python train.py --d_model=96 --n_head=3 --norm_place="pre" --positions="rope" --bias="none" --parallel_block=false --optimizer="adamw" --warmup_steps=369 --doc_mask=true --train_tokens=98320000
Each number is 128 + 32 x the weight over its row's rms, rounded and kept within 0 to 255. Layers, rows and columns count from 0. Numbers have three digits each. The size before them is the row's rms in percent of the matrix's.

# layer 2 MLP up, 384x96, rms 0.0927, rows 338-383, columns 0-47
094:113061102179131123153100113086151102133169120111137135149070092101134133123129148136123080099162059145200155126131150178130090163122166101138059
100:093106148138134144047130099119099112105198156139119144072170096141118117104145091081172068137139134094129196176113129146138092105115121105113088
115:137121159155105077134189115095120127106092081103050168181068145178140152102159153099146068122106131131140092144113076142080115143137122146140100
096:177164145144089160085105132079154130103112112183130145149160103144130068116139159138075123130151135087096159067096147179143099127120075142117148
101:170107090127141156084205161136159084119141160129142123093120131143129114092152105176167121154200169107127154119105166141109140151142138114157161
106:125106134136159181111145179102085135152104097128083132172158045129174156117180155117159174161198062087140130122107139133113094125152147113135084
106:093136161125139149135136128115166159083179086123152098146112095097165091131126118194121150123172128118135110159121162131135110146131118101206177
098:119133216131101083139093121119157083171148159175140188159118165134088133164233113150111146149167096086179121085164068115146086145186153115108107
108:122137133162095146118190148112085101165080168207158122142113147149097133088103100121119095112171168154113108157118114138084143136138140103144156
092:117127145141149153096136138095093094146095178153173166165083143130064130093137106111106184155170080103119139161155112180143152118163182113135169
099:163154129155125146119135116078107139104146147145082141158141123140133080136172179139149109121148169079169134111133192179031133116144115116169136
104:135148139099101105084099133102130068189117140171150129125141037109108137120112064124133178162096110164114123124099134131142204155129129134119068
111:132113146120167109078174154116128136163136094147149121107141086109162170135122131137152133115094127101086070142088140105105124117193111073102147
098:176062162134124138153172105076098141202124128184129127129139154120092090121094130122192106133149118105178175182141101116121158154166125073123165
087:148079187120108130148097128126146072091098149159098148145141127108101132108137148144133148121168104148146104153116076141111125124121158147108079
106:146138184139075093059131094125149153094170132162108133177169100157129082139079066148148109148121154108114179174141171168138138088170139101169135
101:108131165110140151159104136100118109139175106152152180140138092184175117117181125145157142166153128126145164113139099130118183077113107156123128
089:154127136150095090121150108095149087126181143119151135140146150163122143102134141159197079106094086131168131109132117193143138166116170156077166
113:154141152117073117115189170114099136164114139086094170104097104190074058121141110147132085084144146138139101110115115106126149165164093100113059
103:194121213205045163209160114100111088163144136130143116148065134158151131132122075133136127144111078064154164154137143118138126147149146148109143
105:150090142099118130165112150086152158091087124179169156169095100119174107165113139115171094063147115086102143211126077147147149108173160142176105
106:165061149165180130178172155125103116111135181104088126161144133130107153107059174108134123154102146093097152153125094165096085107116118119124057
089:080123159086186115132103144070118090130122140093154200107143099128166101129118106164133120128063129164097169087158169116147125131151162160122096
106:188101190066170112105123092104059119112163081170154161127089080128063137136137112110154115125108047121190167101128115166107153162127170172084112
104:117124113088190101105152092117151147152128152138073126094141082148143107108134090095148072056147147136098186079068137169097189111147137123128159
114:126137213113093183093168213087162138169153105146118124131118159150102094078111120104191135097157138129115153117148073095117130181186126153101143
099:149147131173094127214111155107129102071180132094128151117107170139111123084161141103097123149144139093109112125119162126081102093151135146142105
120:140102156092122136113161158115160151095182085165121162154130099138080122111114072123103143087174113134131121129107114155172155209123094151093159
116:086121189132114158122150244041082137132118113095132166113124105090111143055102118164161119076138088152131110076090148185152107144158112130170098
117:134132147167152076090149146104093133098093148101117133191119101140051122087202129148131143142123139086113112132097099100137141091145185082194132
105:134176127146126091097112141118073115133091152091150157111117123107121098074105156182144065073123123118117074147192184140142105092224168091161103
088:156129167141094093123092133107141159146151155145143185168126109132117137106163115144133183110157098112129152126165109131127153167103109060093091
108:101102210120178125101164204128099127086170096133112200136104129153096085111136137071128131146110158138193119096165098062135121134114175180117086
050:100095151154166102144133130092149124158136086099109131171088093151119083069110115139169118117120076085153151167127103174121157186145137106139098
092:093134148135158118110123141069149168104181083094129093143129139078104078119170113098136178111167095131215151103090174081130132121144138115130178
096:134143153185138135130132115122147092130119115117087142111134082155133103095185159089104043135199115143123115196071117131060109094142139137179131
104:130192149145134110118133100063125045152171097174111180169118050113117130101097116090101150172167127094165121106100111154091135190132118148140149
106:150117176093173103111150103076111129140124124101095160192138162138123115127097124153143088127076107043116160111182106157091163090140186156135147
096:117100134136078105140177182107131123069189141148100158135122158179119123095155059107193087064145143073119181104080116195152110138165140136164096
101:114099132141151171106126155077140132091120047116045112151126130119164121107174125152169130114119144140104150119199082100135082104193181116060089
099:083068163198061065075117115092174125111114099172167170156088131137111130116125151093221078164124140119109107107152122163136156111166137068105103
097:123158185162146198162093136134135081107157150176135157111142155179073069116147122122131176093123122133106095125156094101100184068165105089137104
096:169119134195175094148146152134124088078151116109062122129141083142116137141154108164126129107148138101163096141095090073096124234172112126155101
097:082091134122158058154090120089099123132113123179139166157098129110135047106133079145119109097087084131111160124159126113191197084168119109084096
097:106135158080195116125107092127133098086166111130128114070073100150089099169115117103110180081125088122084061089125105129110117134137122086174097
104:140104148154147117123066150106113132139104135110065089152116133126144073130183100146129168063116072092130143128133126112106105114171130165156121